{
  "bias": "none",
  "tie_embeddings": false,
  "init_std_up": 0.0196
}
Each number is 500 + 40 x the weight over the matrix's rms, rounded and kept within 0 to 999. Layers, rows and columns count from 0. Numbers have three digits each.

# layer 6 MLP down (transposed), 1536x576, rms 0.541, rows 1165-1174, columns 192-287
528491438499533439524462514451571594441474487434464533388541522542515472445486552570523455536517486445503515509501433460539454483535528456509467580452493527496513408511509479487468496504503509585463494418522475521470537526485472482514483447560555487593492555511499492493511458521501470542
493432505458473449461434530508488448500498440512604547561507492474526492474510491471405486544464461415520522490481454574532517469452527486529447469455440493529498521526462475454476501493510570501499478487534512493521533535501448436467601465501427517449509454444515528476480493493552483469
526493437492554473485447565456503468450537614481513440506428563523472486588513496562563531446447525470532511454520483588477545419467443458524615504473509517466516518486541468438456475477391534492503510477543453511457490521566448543470496409425495562475446445464568529503483527584562549462
484470500468524429550462524499490547472486460488484558509496471544500490535455525462498518461481530439409515425498464514513494491579524502485512451457488568460498460466565460521400503490505465517501472477512394456560469510477509543438534541508503466557534435533501504499495501531527512464
413449554488481491488540592458528460527494473520498509483596553538549480539522496503545463556496553485510433515491493544582475510418510470525488506473522477510488532542535533551467552567514533480483522478444546567491519575455520432527512535489563474499572491506473500512514510508423499552
502487526550485534464475508490529515512455459545431460522502495488470505516485518515469464445547477531608497442450438455504565467509433514485610503599535489424487551436434523540479579572501454510498540491527508602431483449494537501471473495527474514459490445547520512487540544518512470466
380456506465549528615538505535456494454455445483483536537523495451510453429485522477510525467582530457545487441555557501509470516547479537475502477507495465417514521434521471490429471507500487496425514497459529513509447488522464498497448448449495450511533489462425493442521550514525516513
519467469544463489477517611520521529545574543512460564527526531508495451487517538537433498520438463496545453439455486468537562549454526495551499506527494447499445538536514514478551537512554474467554519434567489480579479477487491464468595590582555485469497503418475537460493505437540509541
485502490552448451536490498494455451481424478538500439564486468552499498514440510422529484495507489510446553538544591457538509476541521496475467495490484443477503457525501532480504491478451515431475501493479468473477483472524465469529435539498496584513525509464520491495492519548446449473
526451559451483536439516511521511447509520428414523484428482568436500451506567548518445555435422450524515476535437516439457528510571510455552591569468450501478502495457454534529444499405518481507484504516508576484544501505532549463554587494501545460512500461512495564463487485510491402481
# layer 6 MLP gate, 1536x576, rms 0.138, rows 1166-1175, columns 192-287
532461444476486534486499520504460485561493460541551524575502545543567504494551575508508532490549573538538440514521501553520461540583570417459509489499506499557494535466497416471501512504529453475501563567515523473518518582484532531461522493511487539474491447438475458532523372488531570438
491575471559529467496540497469547438486465488483511563569471523549467511535480507534439526465482487537485504416500475593497445464504499594535462584562507491431505500500468526508490544504540446543528450595473560494541462494596476477465568511585518477505594459522439433551434513472496530494
546503498524500622478528440585532507526534552498512548443515491453501450546517538419463526537456517520607500523488511485550529497493510488483453446458489545468494487444460406513456494489466505484484547474454481460553530389490530461510451555427575537484549474459498500429489536457565462494
426480488462450454514536523501478484444507483502517538554523423472436492482532421620533544510496541467464463534505468549545557501459516459493457501582489471510539533521533510486446564499472412476492491531492451601492574564457500447548536526489496506516539507504527560578543487498431488466
510489482550509535459528478460519507508481486441449492506509549468443537475528460540533486453552442547499472456494511557518472472489520460566558574512549487480568452524486537554570473446527518485468489507465484577520516511467569533484466464497492522470452492482531564440451544481582514501
478551529369475507551445514514476496436529524542501480471483552514482570507449499540552491505539466492490463488463531518514503439466439450486513491478496508452508508507481483533451525479521474489514494557486526427527457516574577557537541504521515459506419503544546477418487461437485511498
504409483530503573449443544553436559544519506486487521498494494465480480546632514485469404439524444493494523434542488472470581488584517567470518520468471515481500615495546492559538464517461492452416469471474441437495471517528476477511490490538533528559541485485474552542522545441530531505
513507529519535463481535485521501453466496538512509523483585517505523470501424511483499528473493487488535506539542514539533517473545534525519423462515503564517497500465500507366502547528472450474482544545530474508525550465532492478472504573495448515524504528488529519534564448494445529522
511550470502480579491506462519527468474469600480523485475483546533521487503475492462461500521461504526433534515523538542479473540497540532569541474483531448423506497506536463529497473498456480516514483519505509515512491489525508501496530470459491459495482510479496492466504567517471507500
455509504466491515517440557490463472489568512494493497495522473510478511464525530502473533471520518535516438476565473456497464504477464539488537473507536484482495513512479488524429508480511479443448515493538502506495554466507493574554484427454480538556503435500489472502539507464521475505
# layer 6 MLP up, 1536x576, rms 0.138, rows 1166-1174, columns 192-287
534436456556451534511504490481461480494453385551556522570552541492478466500481539535511622443549542561532503594459536535517515533565483442517462453541419485475500520500494455478516488533485461466468553543585525506427523518423533495501464538531484528494475483537508477458508418485497498441
483544441487485502459477507518569465509509539537491404448561527528452495489566518446544557550562478513452522421528481445543551494515436485445417512466517503469449579467509464469431466529527534509465392538459537472467553474514507485551585544461573530502532531466546526482510501526486536566
540574486527494515481458511528615523550491492503489575474545433520486481451512497469515555557474467527465565463463535518519609502474448467452489459467401551483489531544440482484472508497479480483535453509484489512538560455538470507514435494524452545502532427470482485487486583538533491495
480494402509495451397506433571422508523489480536502482435472413549443490461493498489468506504489454508534480513490413463549516536562481494535498500618486435472487515490500407459477514533549463576483493526508424517462482512462523571501519495568480473518522486479543522489496553569470551500
580451487521528514504571478469462493584522510525521559457530431530441535611449526483576554495373497534543559390513525553498521490431500532451486538491483469489486471411574495469536509426513555417478533504438546508417508492506524476597558532488486541532532488421456432531482524528520475451
444535497393464513514455520522473515443511551518501517477482558475493595503484486514555483498553439509501404504470508511521481418457447481502521507478476465449485499500479459550466515519521485507528496547480511413503482538533548526531559498495548440505391516555509475426476461437484515510
517458485456525563519511496511438527504524503506511512504525586489475468490534490519513507496474473527496538476500478423533575536494500540473508501517466560499519610490562496523499449489485503470504456519550511496557494525501462424465460453503591483525474517472523559508506542508480512516
529524544545544472477532490510491463446499547504529515465570508516522482514411481471483539486510500488539517548554535557480504461539527531526458469488497556520514492437473486412506538518484425453472562552545453525507533444528490470503515590510456508555497526443528505514541458495448523531
500475495513475472488479538480492495512481385484504586482520456485476563515462490462552543496546531508532480484467479465552545457462484519414368535503519528532513495553461531494426524545507484480462500518474491508518505515471481566417530500508531515561545519549523474505520470514481543486